config.yaml
num_hidden_layers: 9
hidden_size: 512
num_attention_heads: 8
num_key_value_heads: 8
head_dim: 64
intermediate_size: 4096
vocab_size: 32768
hidden_act: "tanh_gelu"
norm: "layernorm"
norm_place: "pre"
norm_eps: 1e-05
positions: "learned"
qk_norm: true
attn_scale: 0.125
bias: "qkv"
tie_word_embeddings: true
parallel_block: false
init: "normal"
init_std_qkv: 0.0168
init_std_o: 0.00395
init_std_up: 0.0168
init_std_down: 0.00395
optimizer: "soap_variant"
learning_rate: 0.00701
beta1: 0.95
beta2: 0.98
weight_decay: 0.043
lr_head: 0.00473
warmup_steps: 60
schedule: "wsd"
decay_fraction: 1.0
decay_shape: "linear"
final_lr_fraction: 0.0
batch_tokens: 131072
max_seq_len: 2048
doc_mask: true
z_loss: 1e-05
train_tokens: 511700000
max_steps: 3904
dataset: "wikipedia_en"
Each number is 500 + 40 x the weight over its row's rms, rounded and kept within 0 to 999. Layers, rows and columns count from 0. Numbers have three digits each. The size before them is the row's rms in percent of the matrix's.

# q: layer 6 attention query, 512x512, rms 0.162, rows 159-191, columns 384-511
# k: layer 6 attention key, 512x512, rms 0.168, rows 159-191, columns 384-511
# v: layer 6 attention value, 512x512, rms 0.182, rows 128-147, columns 384-511
# o: layer 6 attention output (transposed), 512x512, rms 0.178, rows 128-146, columns 384-511
q159 103:505545537584472462507481507482437546534525512528451555516561443469543545563540519521443446540544495569458407534512436517582549599455472527480509520442528517417511474607529596459483547541547528507557473488449451508544520510514606489542566501512500446498486502472451525586566492442456514502443500462501497517524429515460522487524392437561493512540570514560503516510584513434431488511511
k159 115:504489527563472482476514463505496533482488555552497484531525423463509496508495490510463450565482607517535499507488535574477548557409416531500435495479488494529557443593466589519441484475499551521451497511437459528537534520538550501550511485551561438558457519510449513487551461493540452511507569509513483541575440487507513525479449567532546497531497525495493538487508511489481501551532
q160 110:549517475579428528508566559460481511538537469474448458488444468504491568507505487558503494515559486460479548555545545457481486492514469477511542493540445485510488563447466488504419430447500477505428481546495467561524523562491557510419440553478517440535493511465563546474530473505447523492452480483460529462499459500471470462462468487445560455446463503534519538554474424557529518489483
k160 110:527488509529469549446492529492479514511478479535508534440482468479506517468591467517499506479513484505540488559550435500490488505543538515493570485504454510603461475517587487497575479476488460499447420493571494462503465461511509525465496515464475533544559485515535444461495537463496531533538439486523483548529566537455509500530477529504539544506427572525540552553454540551589517504501
q161 098:516486475526559586491489426408419567451516463492459478480520483517458472522503456506564448508488565550494505509499517518514515537550466577531530532511526463478536542514388516485495504576445520453493495491477469484581614551448498491533419551494520529510512537514525470455493465531536547510519470496504510518500511465486543551484408534390490527502478477478480511540551484519450523561475
k161 120:494544459537496529525532467431511475477470484501446475471459427563457506531515456560564494576419469530483449481469476489480461509555446535518568521566470475512541517487455471547459464560501505513496507377468452548524572478451497531588442545453556526537501456535517476536526446539588478582524525520455536531521503528478523525446416481437469498441471547505457522525573484454485546534522
q162 114:497558530474469501508504512468584531473419490502471508433506522517455559480451494540555475534487497475485490421467475483462496596493486529505521476438494520493530421586468635560527467515557495457489419481421584531471526535521457506510463516450497524518500479498470474451564484528501492547488476550473485480533478526497430528460527481503528520475429524543566494582496459548586486491405
k162 126:555468472485451604458517521496535528520483489515454540445491492500488507472437470536533488557506448531530523504530465477538528546544393538505526469475449535473490494536524562480528449545503454413521510495495527492492542555501499580508575577461506471540489450517444464518554515481508457548477499481523527451484534462474449507525536476480540436520489486540530434493508505530463522466519
q163 105:502491559478481452600482484442467508477506529418531510470523459524506430538593515519511509467489484472512548475522446467490537462482497495559569459454532491536577535513483462528434471479456522482562488493539482528575482496500548564527419518451534506522481489487481456577498535444470506557506490516438491494518500623487493513486516526404482572529490508500480450473492484522527491440436
k163 120:510492495470420499547493593498482525497515505485491490450507461493550476452543461548450482534542549524442503540432475441439508488457525511478560448461530464545580510500493502491520508473490493453526456390519411520498525552540598526448508506437534512546515486430494430554481537482488475513479439442450479462487494520551479543520524494478468521530487460469525470516478466475490512430449
q164 108:560510483413550522469635477509544463430566568445474509468554511517406523523516469556491500478520479514509517460470483505480483432533539475524449466517539471451472503518512494511448459540515564517482513563501483514550428426470492500467492461451556471514454532453475552565555554445513535506493410449482471547519564498451511550434515488501508522474485496390507515534513545601451432514477
k164 125:505445457483537545529622477467519445463565489492462480427599528534498482497519444516489513489584456482494485514471529448497468457556518512540503496483494471525496550480456522489497516467468481495519544557504510484507503487509573509465438472462551540524489520441533519522527541481479512476533543460493483522535532521515483477430538506492532504475398516465515592500521489517439426580490
q165 107:389472559493471506523498542435476428541546521527458441466503488507485517530523439479520482490571474524545501525555536558476505431487479555530516464462521507541542476490496530541530550536515465468480461551473426506447521573537447468571525571413451459506504476569480568473451462583460520545477499490465483440474427510448430468430471488474484529464525503487600557464471516476547449572580
k165 122:471505504569448509506400550451541443503472578486467482491567578524464530603503451453504508496522504476515501472551535518493513445483471588502516463475472565499520460487482537519495464510479542530482407526533452514516584503546466521568500520481477438483533527590443491608491440537514489557511558486483509534524484551465454456456449611445525511555529510459491503507467500529485504503566
q166 108:496490456495509461484511610564383466523492525394536425477519460468507535431514473533511546606487466527467514529487449447481468454441521516521544591486462474459473474485508530517476489511442435524456549456532492556459445522464407525443558444439451491410480499492523511454516464521603463467551494536545489479490553527557485608465462549492574585493492456440474444467485484514531473475559
k166 121:513555504554523475506485478476485487535459521436540470468499536486457577455579518498557518601505428564550557483504462486569472477434440502496547561483468569483535469476632449500474482503460544516506533487457494473438480558502565516443475563492477553476494492505534475465564450543580448517497560499565444485470540472520504493517505519488542588513505499439523486452545472490476477429567
q167 102:537482526507485445412515543521503525539564518517471536564477463535464514543572589513487501485523509535421484464480515480429486530482451417466474511527572523542516501529513452501525569560495534585515406463451558498504504512526609516527529507520463549465451511526483506487463483492517478455447511520469533493478496472502465508467476542537489606498474521540467506549541553502543525508490
k167 122:476464491483420528483534571492516452527529470524557486561481527534488530552510564488498501494570543519442491440475474491455514475576501453520442497528480496525464507504405509441459497538542524534505462444551502544524516490540466496487513513575429487471460471563548498460505529522490514427490571592450539483488569502536478521475477495574543535487415586501480512536493512505552530500509
q168 109:523500551485467450507528511508478484474471506493517524456527426483582509547590432472470488491506496522545483521496555448466467481522515513482510449577500504489478527534519443427456473469568587476447437511506479534573586577501550552543524529526490522531524492446564504586498458452461542505511459536482515437520478435546507453449458509458499528539473459470440397476547544609464537500498
k168 121:473478505499461565511585579551521456515551493559518472482458389525560498448554492584434463536527547509507481514544482411501507490555489456484478493465464453466471486561447542496440480488531485508483554460488476449466510589532522554501514490526566528569538559455465434520596530473458524529497525484510582385466527510509457501519489510472497517548602454455486453442526509514492517466408
q169 109:453441506500523500482553493504467531459512545445530457524501449604491490522560490438482434494538494567509559521465477453544581544555443553470495487558427466496505471477516488531557474553483509537452459496515483382474435461485429463510528483534501523550536489563424502466507541523413521500476485547556424518481408504580478429508514574471467530466497496562529522549505464511441496473419
k169 117:491508490534493482466487498564529508506543572450443479515464527526527507507495517476426433536522490501456501502493483484485483448552573494499551402541477500507492441408473493498550570484552475515482524475482538447503498463501542493440436459526554566500554542487537538565494534533485455505519501463562512493440453528559458452517543517449536522493497459506522576549533427505450593451466
q170 102:521514505544559477490533485472459467448455499474491426438501480470506527484487550560487485443527496427442502533441405469458539580465420503508519563535442503434538464517468554559522492518528547548453500511530458499495488494493497552574439452514537527509526526476540469487410529491536460542446501526563507509544530522432459522473584529497463502495515492508465488510515468468474450554482
k170 124:484506506494538513491434471436496499500507445451509488481532454407582537436624518515462513554440447458483629577502483509534491530524514472485508533504502472465452483559488499565493480476531556592486439523461486480446432478455462542578479452389570539438524539480477496511497559545515480480479489493614491484574467526418513527426480534504386502485477498484501479458468519513467494578474
q171 101:529501477481499459451424500510499505506509540526525510445548439505529516457458518537469457526517565430458476478546537541468531498492509551538536486562520532491501517564476496512590492427555511581526512490501477451556493486519464510460530517466540420522497449506497475476516508528453490468433509507498503522449469500617561544492436508485476541470501562445498506511530544486487553494502
k171 119:481466499470498558484573543448512472503518533543515547482482490535545541543451492448494506502505487504502505482529502492474572465537467552524540530513525549522519583501477521523445501540510490507512515496454475439482480553448467491527514494492499453493450484530487527552526522506434526527453495470535534500518492466519553518483496460462480537488514514386443540519591568442504467512492
q172 103:520543497540548514583540531419547524580528499540422545519595479465551470506508540478438549447591526494485501512589490475457381522526533513531518522541476507487454536494595497424507491515520483507480460495455536506465494537489572470530518537441456437421468476470539497515479443523483478518531496500473543526472618429521433493436577448517481517450415497517541500514472513554470554492538
k172 113:473490480508507478513494594526508499513537459472472481538484439533523519576463455572498522338577512487532461508521437464518512470604562512478543500495523514561472554444500464487553500584593471515505430488477510490432492503520541462512461562557484406537488451552483502523467526533472501523580498487530524504426533494498422575393541474547510554465429517515439560543458451464445476541487
q173 108:495549520601548520425517534572510431526488547464551492571506449451519562529413483498558470520519488529511501462510535471506488526475502503453424544483509527539515577555516437591504512510547409525476443561520482483500469537520532468478603517474445489479536488537532599545452510527580506611474446564464482452542475442473497562542516523471408483493437482558450487550497559535542532542544
k173 126:535565521557534493445532489521510456501504429458480502531533500412543491502471537472506497418498568468464558471453510543509459557461530514500480564518495427530485602569472419540486543465507487519513511526541515501494493523560481486545618527497493483469542492514448491515534477563462532511413517505513523455533443442483465533514532539483511543500415530458492467550507524558463465499454
q174 108:539383523471471539483455577466562524502528471519589481473539514508427503422478463491492536502525489489487537480491571509529531563492476565527524543440498550495547473513504506445556516478539529501516478434495577430528493442504485525525527435510452520487525478420425516492518430511436461547489511545539466541509468542488503492534532549493410527546464513480489507559502493491510550500476
k174 108:498461495455512517490480600547563537499455530461538454573561448515517502437526476474464513486465463459435541551511594467518533543499535498404476559476519490433565549539521508510515510467536547425485516404547426450470484436491515512456518505450476495440491538528520465508513470523468485525433504557527462503523477510515452506512572507510501513526532512451514582556481539500508555497423
q175 112:444418515541543465476484479498547509536576573572466563496437422498513526504498535513450494506539529500502534467540538504546469468576475482572522486467459508538591510446490508547465463468480546506493510463504526500505435512493548520542481482507441526470527477506512491561486461537529509565503521493524554511479484465478407451481527533486487472482514444518440447516559430516479607532520
k175 126:482361580530560555498542539496555498476479502417491515455540486512582454517485479485486567483521544545464522470506527565433431468621558514505538512464493482515513475506586515509506445482504461520409528468576479459498498561423571513470511528500460506465521508542444447546499534557456481548523550486473504527500449429416509495485502508497510478446539558510469456502500524514491532563550
q176 106:470504439504511528565474490476477491547509518528467484540490470520529485543533487493558423498468468522491491507534527493560503533576491570503514521517510476502460548529457546437460517484480522536487494524577472523569513504529493523453499496499458507473522549466490490522444503474421496526550494517511504486549455504544391550467456484487508483548568500530463505508443469528544545487480
k176 129:540475544495518488425473582509490508516435468550507499512497475506489445479504451518519443494451521526475450517535514457590479499566469545476492434535470455531487514463474542473513517476463543516491480520526422476440537509553493464530507507533472563584494465490485465560483525444467519529476505505538526503486470481484485460546464452515521512530539432456478525513428521578503513461461
q177 103:399486467505550439541492509467523527482519452463501453503519546482516541543527538508458479495465425528495490453546408525473493506461493552512460492458478473405577498487581524495547492565531566486499491500441482462528500494584553627543537548485512540492537429454496498463496474520530535460503520384537509451496495483400562563538478435468530492505550493496494486534504510463502450531457
k177 128:470520507492551455472534548444513500465533475514563479457451457521398556549542533512542541490517485534503542535425520496531553464531464628476418518485457518463476473428480532440449454526504509519457493557492495464448461531437536525583602484448452476533498415445495503514506519486558517500483540425498502469482492494423500476425519550367548476538541487509562501551528559472492460492531
q178 113:482507511550524492522537528493453480511462581489437509488467453514431459559481451414421530449535484506515531566477492515501440480535455519482536474514523570535509476519465462532492440515476512555570542459551519487507512448502490588427459444458529484457488454455481523443456531477529551543496524419474480525511442496518599437553531570425448589457524526490490495538470502483599513428493
k178 127:541481427528531503509505495502458487625497538548467555425464465491530504473501513463545510488491525511555503544548587548488478412565513493524529418530530489561417397512470475435514495459459484550522491484499530515537456498543482513525410522507475544450477500520513547456518540473502520570550530437454472437511515447458552505487528514431453615499535544477524490511510568519489478465480
q179 111:522525485478531582427482492499477509531498550505489493509492447543417541484566432531526521507539477512496440488460540525506564518502506451478447544478483540560486502525533541457537534478520441555480589497536488437549477447465582567578538495460432446553514443490497592434492459469527408517528511440514489532535529478512373529504548572538516512472512523576526463478426559438463466564478
k179 113:492517445527505472536475524451465527538469548496512488545472449421429498502546474429470523517507559575473515503527535589571505510449479473525481522493576477499550530523561493557547524494531458541514505551482467440532491496534599574494524549511523467541516452480516543517487523522516470509465493478476459545553476517513430500431547524456519513434486517498501494486452468501467489576491
q180 118:501468524501561543479488466470530497516522529509485533441526514510560520525444518513503418524474402430500505478525444463489466528536516500462528498556482505520585416569486530507506513500508443481490506547550570455459566477463488527543446554510494494514477476506547455427477585541449482457532513538504421526530505509439493535486552522511533436489459509531568514467513524533552466544556
k180 125:525538527488576508526535507465559473499570500544477490516488493578514447501423524563509591523483487450500485479554431478514514486466547483513508484571500456473552463565441588521475462511529460506500587569531532497468512450520500450540472513438469475509486467428578508464547531537475544473516544460520484473527468530533480529482491479465584503517491497481517458467571511534460490528534
q181 105:509532482494530519438485588538498522484496423570455522530503527430495463528507556526478478520575525515551526431594462492498535418521491528472445548546403430459436524477481568457498488509515475461578497493543476555498435525477514511466553486490508516517543502512476465541523560499454457458481429460484501516543522528469518496544473386492504447527588495462512459479478475503489497457492
k181 121:488490518569513536486488478479503546432521420528504582526466460487494459506497520491461500547456479498566590518544499564481585537503448529486469471516541494521431470488451558494537478476538527505497410451444446539410524548574508521527510474543465472534552496439477447456494491520425518514459489478544507510505528562498530483510524429515472505515443461529594523505496447519455479574484
q182 110:494497477471462519536479451475455517545496480543465479442518466363516445558540488592560534370481486515462503496508497488546472448491513522504512451501506549505498487487516532410526446516532452509559511515571574513529428466498486556522463539483562487428514527521475555613511539514438474521444533495458489497531514447426429497495465489510499477498530533539481542473393505534530550489460
k182 122:445507528504512432538509544527499493520484592518491492519529460463509501527503390492523531390566511464474518458396483414504488521482531499527496470516540495562571498484534512526501474556522463484527471519521476435557486520442535543535467546434487502464540415522557528563543543545475501508485416491501443454476482478559495480583482501500500548525491546547473449477485539507495453474435
q183 106:552467490476465522544505506452514473495531544457519502474518528435519503481422507499490512415408461464505463512465497433530507548539550533502587497513514552461494525580468577482437548451470496468484519501535526431508381443511497485494475407423517482501536504461439549573497584549575509455472559489446422505506421456475503474623505573487516477460553496486546464504525474511488506575542
k183 122:539481518470485495565448455477522506527498518476537466527555523493527518501490543553494515508494569519457514530483535494480491516517500476586562475477502507514539529502522517493381456468530510520463506417511561475487472428449522471472565491428529574530504426510490567591500467532564499432497519516514549456489523494555539453483525582475547532521467504452543500531561535479511493505518
q184 111:481442492465528451500476421482519458491498541456482475463463506541387518456542430484478471488434502487439501532511518483504468479495488511625425564529524480487498477418495495490591521496490502435510439520594519474490449519524499489518542478521432449479458435525502500482521494463473539492431574528499503458539451456496473492529485518434543525455575517485518521501451505539444536540441
k184 124:493477476429405464456458516515508489536487515536483444515551514529457459461566451474436481467479474515461503563458471528514490429524509541475441517490496498509527481434458518537532477473505511487476535458549459455512541585483565517460523476589424496453543498509491543480529467436527526509448556502446494426456531528468459465516509479521501516500510484510528548511465485495456564482432
q185 103:502554501503523516495490588543450490498478481507524532489508467501528504507499390480537490498518444442438512484456490563469552536485516410488522565516510544484431431497526442414495478546503496539606436490560488459463457503541486466490463467478472441524436507557472532501465569426476569581504558483399564560500494499459548515592446557527603501500481530523497466504493436456511442495429
k185 122:465535475497563515465534532564491447474425510500500491489508486523509513552456463490534487572527456472488453485449526609465463448546482479609505489486479555490482469454479512424468438526484470515474494482456455495514465555477523510528523564600513434516455510523509469556456485473519530459512542495468544484509564451526522519505494585552595511543554479565470449475498460483485508493403
q186 110:503419493467545532487521471505462523446543538509485488502400509461459463504530533541541587450549513462495440501501456491509499586509506501462459592452441557539517503506428538509477515472501397528506523507548538479456595475545423500558473469541525544496450457448466492517455553555573503527514504468543441489488537556494536525550424519474523453370474527413526572534465517497505505511444
k186 115:444388495480537408525489504500434551486504405542440495535504458475497467474499468545495576565526537482576555502496519520471486562537520497499407448477420489535509609503467563482491443492497525592550525483491533521421462445529458496539556465515524494501412541499556477426486508573551512492495459545530486485484512450548555527462448506477495554432438606418510501532487508493489507541467
q187 109:553523504505439496458498494491520494526495491592526528515538605461470451563525480455573473507432551480483544524510483521458562432503478415492478532525555431477520486480412502517456549483499487492533560437476419511478515592473461527485419497492460554520493517466461467483501521526554523464548543543541438508471490493537569493527397485442516442490534484530423563507520557588498474450489
k187 120:506472590501482521476439532540476512518492516523518571525529495499510475540460466570573454420411560480517517549491471472492596517507537486475465542465519514428448488511451498527526544499510500485546531463514365501474533642455485502521518476547487537447508574410455503520503511533516451480523449545549449533529492441550514535536464439468469457480493523540483559474511493544576495515482
q188 111:561496502451470526453515510511468473449457526517491468521451551590517521458582494470553490487512483584516463529456545467556585480461456475472478568450497508413518479524438456531432506483472502473518519418477480473503514571502533475439548495437523436474519494477484538552448517509515431520490559516566500462513468522508457499432435597592519512432483496532467446426498498369538450574418
k188 118:516500530452459502471525618505441452505485555533517441505469491535477472439502530452555446484466478549540574447480498542541523483462436434534474475556553482419563395543494489477478477500496540521533505454490483537475512542508522463440484571556559528511501491470476522503526493438516429459550571596488561435491503488514499460443471543522463519534578552617411454439549481472518512517514
q189 106:515444510490524545512536492455475405502424517483465542505436467454467480475511495557497529471507523505545513476475520498444553432440495471448517506480511422498474557451515506508492517461494451506505513484499529489464510440476548462523489502528508536478482550513491464471513506487556529574556440475484412524553483452509465497508493623511548498515497506484520569501474486481562505474502
k189 117:540485500509505605490497513498440432553474494563560552550537502508458428510506444489497526505487490542541522451467471572556603478488513532536548497486462435492472491493524480413474462449468492509496485488557586457514504518493504463523498503560526513534481459549524575457538545520572529489550417515467553486566542486418521467492491537532459529603547502483532529508450515501525516546520
q190 113:535487473468505506448593405454527494542561503475489538544585484522564454475564490471554521485554514528450541574538472469510480474408503474465480460485552519492528513427418481525540561408525440495569521555505533537502547586443559440539520523473499545493464446474461500511529480486497540543454593530490511482435521428468498534443520478501490488520487492514453530514405504521447543494530
k190 130:498535505496522568562550510484449472524536511469471522507575493455528452466493480548564476455531477498536559491510528504496517586474575432476448465516575485475509511516480452517499541461566481533550479496526472511526503463463463488560503510493505556542466459468496550514535521504500456434548566506494509469435450429582504470477491459514496538566521488588509493457437503494520482506463
q191 106:477558570412526561500468486493543503518486557471542536533441443490511473558422454440507459499495498471489488485450464485489515470512526434460555434528447503572459498500478484511490525532506517513516528531577604527461478432592526427450509459505517512520446460452476529531497525519428457545519524512544528545533507482454501549507521447477582514465464524502566587512448480503592448436462
k191 115:509501536441477606463483547567575503517442554522452534516487469571542528523451452502451460454533503469469477468498552433457521480505516510522527452557419415553484473495493532458536492464443468493492472480513487526518473448556513453513460488537443501516472486511432471484471475439431545551500515530494545530478518476507538472496506447472518440475436497559467439517539546558609491475538
v128 137:540460549439490492459533465507554515543517510546540491479418475493455459545475574560501513497502494417431541553466476458422499524553476528529526545418531498496436448493524482498476463411493547544543514514481516542467452546445463529572531468512578582499470539555525494541607504505514467462563477509469510478570507523502443505538513498470485488501582486494407486502443535567501500485572
o128 138:513490446571464457506442499416492535537492527515462490510567492515513506488582452572439520529499511563506536463541528522452502509516543475478492521480593510547600469493431505499476504497480534504448534501501514483465460495467477510485471450498531485558481494571461528515523458501470475497529521505448394542557483501514497477595423504511540430443458478539504512480423557520486495516467
v129 141:520495504550495577502488566615505531478549488444485461503486481475496397478506479501498559426514453540538470543539454536469446458524461575514518441512497518515538522496457557505503524436601522446525484519458450551529465517512412532490469509480499477508495450541533526458488520432549432529401455535509487460483546435515522493589529439466525528519476453449485493510495445483478501470456
o129 143:477544542506479503543518522471475477549498468507512457494597530463470466518463433607418501522477539471492540541520515559551464512494477480541534545452476479476549508380504452524510471544503474512467501518476484521509507499471521506466514485459484483448511489428509468467425520520480532509520569501488481495538506492506457490520415511573502438480514458533465511591509553482471469554566
v130 141:395524516478505476522501495529505505442493521439448591524457493518427538472532454414509499492497529510433542466475474466535546450481518480482542515507492524541535397467499531490517493492488559504509504541470482463468501491562595608525463509452520493519570602530501527490585475456532467517514471533505473491428544468578498520507407464496498384517554546478525525506497452557538527534461
o130 144:458561486431529567511487466576555528543480519467482495514507495460556454522477493507488555412443507475449531520534517462478483482496571465545543493527464510427504504468538507493512434443515506471541555457536533544538512541571488413515479508485568488547531563512451487471480586503496569529532497542580510527431465469559425536511483508462503562484426476420555475458497508470499536511499
v131 144:451475454485521461566426556516457475467607453558477498545512508452450463525490523474493458497494536462482488436566454454482446489479459484524502489416465414506491535464519553449503512487515446544498496490506535557478519525553500559480495475464503523556477432525477521459515434520484536508477509562502553495423466468535451502442441507436482512484535546478405557477494463520502577453588
o131 140:450478491537424453439491510420482474514501474559497458471499411479531509533443490519438498453518464444460480502474533545486462550519561527507503484545474490498444501459544523592536472564590535477578495527516523502484531535491497429478455446511476487478502512521429537546512430501518548570438410493481501472504492525473484470487493485516541538558531540479443440442525487571507533528457
v132 141:505462447457501506450466583537504522614526496499582484484488453545485519487468441479439498509494474409482528487519500500499575527465490460468530519477472565521447480489481542518564453513490490484510575511548585580512577507452534477485507499518545505490512577537533477513515538575519496536458508525484553446472558564472584502592487492406513479460538494576497550465485504554423475432488
o132 143:508472484516528505549468501546527514533552552476480529487539458435501421490464567457512518481549557537478497552566536518556489488475479496501465568527450386413474493479473465482502465486507485595463484472508467575547511459491486540436509518519539495543427482517537428437453610496497485499544488468537422492571478552480524578435523480452539493554567482520446473493497504483525525452398
v133 142:519555529536445586419475456524536555432560506564465566550440485510540497433553442519559513446474542460465526544508545556504493489452489429476404568538478469502503471510492498482568467461505586460441512512471482473391519548482522549510516509496493496438482483558599553561487443486530467545516536485571473477550493432472590506437469605505526508511518437483485488526477448527476485473463
o133 141:491475506472570485516488522480646509461492475450509484496527544497481541469529497592470456448543457513443428487512525523487479454546444440513502464385487572489527405468466490510502457541449496501418516507438501499521454463460410509519600531536516503532578533517532499469500524544515438574554451556503491476522516456525496448444497464482532497472541469485449478482456436499481546416500
v134 137:434515524496492503528556477364528504489499486488456530583527496505584463509524495566444476496428489569563457416469502512598540500524519496551546528518535512545514529540510493515536530448504475473525510526452493466514577518500473503551477550504465547477558430538562463486478519529521412578474447567537500507509507544567464390548545473503444527527463501486457517563424491504476470488509
o134 141:521526492494466513536574522439578445486483527473466482485498492422437511470518555536499468508482476453462483543488543526487507514486532500484459469517531512435509518511493529559547485457423463470534493474499539559488510589517470507521469457465432540491450413557551560502505495460403475446435542423449514533553471546490493497483449469509483475554520510485494470496520424476526497532495
v135 139:513531464509472589469501556475449472615487459562393396540505508462446566515516550522505522561578484543544548452475493521485459535499439481437522505489461553512513470479517519516514512557501559465507589510539481517530493457474454536490470482537477526538502495480523516513497586550485520524463495504526483503415458532504435559577503484540592476482571413529473465498529542524571499427448
o135 143:531506490483479519458493503492486456443480474503522443619619476486474468489389477463476519468502491519486565507561482432540488500473487462560551557514579444523487442543506445454478462528498495518478471419410439542489484510459528542484417501504500509524465475519615480500487508488440542461491532577521458532510522464486560504503502471536490538481449519455494495469480444544507517433534
v136 137:518528521426467508506477525498526425452552469529575544439492467514483554457548480582540559529504524482492517461543503448486477564536506510532502454461541410406542417482504527494585584486431488504453487547424543544573519508520511517467518447527444478485450548490502514575511501561526530510562479437526485457479479487571575476537520448497518501441466459565514548541525423472485433545504
o136 140:519539514502495502566570544490526527539542515529526451453435486555447516496469488466524538551472531538424470558497515493478491463507451478558457473492489478526505456543558487489495448526510490469606567457482451476482505365444576427485533479448475517522533516473541547486541476545540540527504503445478551511516529501468533480548475493429545512482507460494531511511536522506543527559489
v137 143:492576555486469483496461522503542534414531462518473401418512525438501496477506418448508443501502423514468396466472488502470459491501538431522531487547469501534486494479561467475586501517500543553437445437491449472450533544441493510545486560496453494520489418453501535496454527509538481387500447559451505469479559564509515509510497410420499471534377448543515490540495565444448496516544
o137 139:562467544489483546463511538534574459521506622495426453512576525540491457445500545547503417485507522596571489440574501557497508462498522518478531443499438541513515558505417485517548470505510501533509495500439511521467466501440442501513580502496437522494483515495504497526473485529506501511493454535520437500493436485459467446499527488544470449491456548524490424546499521490476498537451
v138 136:521492492479493475447463459473405459490511477570478567448544501473476486502572503566511429497498501489545472494461511488608487461499508517402418445472449510476540484533497466451502442514503506515532526482556543462450480480569428471585511511553496576630492485532436514535515509441508532480457458476496561508392535445488534503578540495496482551581438494447568484509487480556527490550542
o138 137:518459473560415441504482483509468469526477506547504504476522464409506577584503448491497444490528513494485495460497524528588528504591468487469465499507531456516567450480438561477463457463433465446462490487519503518461523439482423541486483445445572495416504487470494483542532510484509511511467542516519434496556528502518483483504487466525539502505436440556490534462458481473568494465445
v139 139:509491464537583519549416495441522522558532487471524495454476420530473442499565493453518519486484596451584488417491501527490489522543489561471468545520502492449515530526522527494503541494478453460443498552478497504447529466406482488496475566393503507486525487475447468437604483549438424446449486560456490528463461483490497466494474504547458447450397492545531548499577490471450490448460
o139 139:544483497469533466527531465465479530492515455527507520508505548463489465479569440532510453540459502530501499528586522483570447465534527473499549431523423503442421436505442498490457530432437487497442523375460613407540489492561474483484505442448517466486550550491500551592518511501388406467463502485481473543555396546421495584462466447518451526468496560453468532531535468520488492483497
v140 141:540507558510543450500496517522497512528444504549447516547515512501502499495447495588524499516501522488440486438536474552428492528552478399436518534464484502487460458495470498489491494462448497456517498508399509477485538475527518507475440542413477473517565480494498471503481484482547554468552478487493470464500527542528554414474540513572508457551431526419508585400496508551506468502528
o140 140:493485494524532519536456473475552512494491487472472524451454516447440556590481578467523470487449493428503496431453461595496507500522571584467505467432470456543492528477480414525522484487479490493451465477570423456460493503463553515524463424499490498450492520478538654466514524468471469416506503580532467432444450508492493540536500485486508482534545452522522492517480429417455429499508
v141 141:586535499467501494497518498486546475513475485565572540508525537506505441567509541532517535485503553507485456418508456512485492589504446498498541509524535502526577573552469568597492459525460426521499465453505495503513465581463458553499503494561503547522481438506446443482518462470533547511513545510500478493581474521543503440562522531441521523451440500509474561488420448482478472417506
o141 142:479473451503435539510525552473478545499527485505515530461454517541576549478444493451524486444445538554457506518457497556519523525488497460446513486481414447401529521595433451508480569555499494488460446524510488491504523404505477545468571503480504516569490484502470560507542508528501565492498503481496486485478508536501485446500528531503571481538581498567444501481485486537538498494519
v142 141:484396506509524476492521575561510512482493521546514505475478530483563560508422483523456508567420495498424471526524483455501521519457519599484523585510559538439470508490459524488495532448576450545483499489479518507488532527477468517510507468511508483504468470538558489563481500496503497454526517468427568515473447542532550523518476451541500576496418540458457459500525547520520551528475
o142 141:534560536541595503554523454489478480500512514532502456507450510455512518410495504488508510464424516526459510460447528451526433513509500489487495532544548487482546451477459522542497483502539458507393507559495500425566464485491422503494513524498515553545468544464550463541491485425479489481545498499461511502532554584492533532488561499509466505488531555533558516473469495470491436587492
v143 135:548461477569553485490445539573489488479507528521491483530495467519538513502564511467495447490459425488489464494516501585498434536517482525489550454467505506529495471552477453495460508456415504487532471540554529549563520516559509587538522519541614492489556517525449515521497536548537597571467515515495475495407444560517528553491492503515549500480477492528467547555522473518497527554471
o143 137:486442477488531492499512526509567494528533552556496495534497537528456508439498575499513545515396516511538511491453509511496517487499516552453578503569506501542495494485464471497523545527498482478487544497603484480477514488402547497464589549526529529521412545516493536487472408474503477570514481449518537465522554521483499487472515482505455510461498459526482453530495473514482488484487
v144 135:539476504480516497462535476513546485449548598532555521500521549413506445516494427461417435479494467547513473514510444474543448439510542551506444512541399511519554531525555414514505550542481517517461441518477589541580485498518546523488417455413498549472516432470502491431462476555528537510502488496535503488448636507498520538496495575455521445501549428564601524454525487563529491449438
o144 140:532459473557481435532515521504503455569465523532458559438470416543566468460539480497446496568614519500446469475452506477484389560427476527443480474618548483548538570463484495556514504492460444537552485495593553451471546478449511513501528528492544462479493518441549516508457514515449485504486486520540499498514497421524528551509491482478429535492488517497462524463485469451526496516510
v145 139:576469477530575531475477550506453482520536511527566456514505499524471514527530494476460506494566474476480434439545567410603486532492479542510539538485557458420420487478478524536451482497436535584510557581558511456482499472517532499470502486433443478520475484515477469426516532553576543450475517582496516455511437504501559567560434564503448493530517476552440427518506491466417498460440
o145 140:523579512570513522475465437485484513496546510514560505523450492532524452494574473510460479489431482520475536453489479500479513583461467512541525511452492497467508521490411476456475520479559559511513502494526444445587580478533467587471549556523475519513554529497483482478513496470433464516515550521469522516403563584481461418495478515481446421449515508459473467494566530555501478576516
v146 136:456473442524495554525491463584496517484488477430448496414467527475550578486491458456450503523478523449448501486487439513521488472443501580456480567552468456514482455477570527478441518499480475551490425427467463474535572472507513452569536501480449583466544518516481471427480478463461491489499460445521447520443473506516504544481516516507523503539537603520458500454555499501569502570510
o146 140:512465450490436530522525499503490554484476415487403498486567519479483526602562549488497553486514510569466573466513506421550435546475576503486457555492551541506512516471442489468471544464484441544542457502518574545521491453476498555452535522434520501533588565480545468490466458486486551575576522465530474498539453480480461483513472551522457569483536527475446451484492517483496470519453
v147 142:427540479473535458447456515477484495541496470516503455411522572494505486542538511500481461509542502557507498589534499543445566484479525467509512499486525471468527511615522484514525505506528553481527527486532614478483444498462535478564529524491427593510518468456561466488448463462469562554474536423449552493499468552474489538525451447501558530420479510532438413535538548516469569433404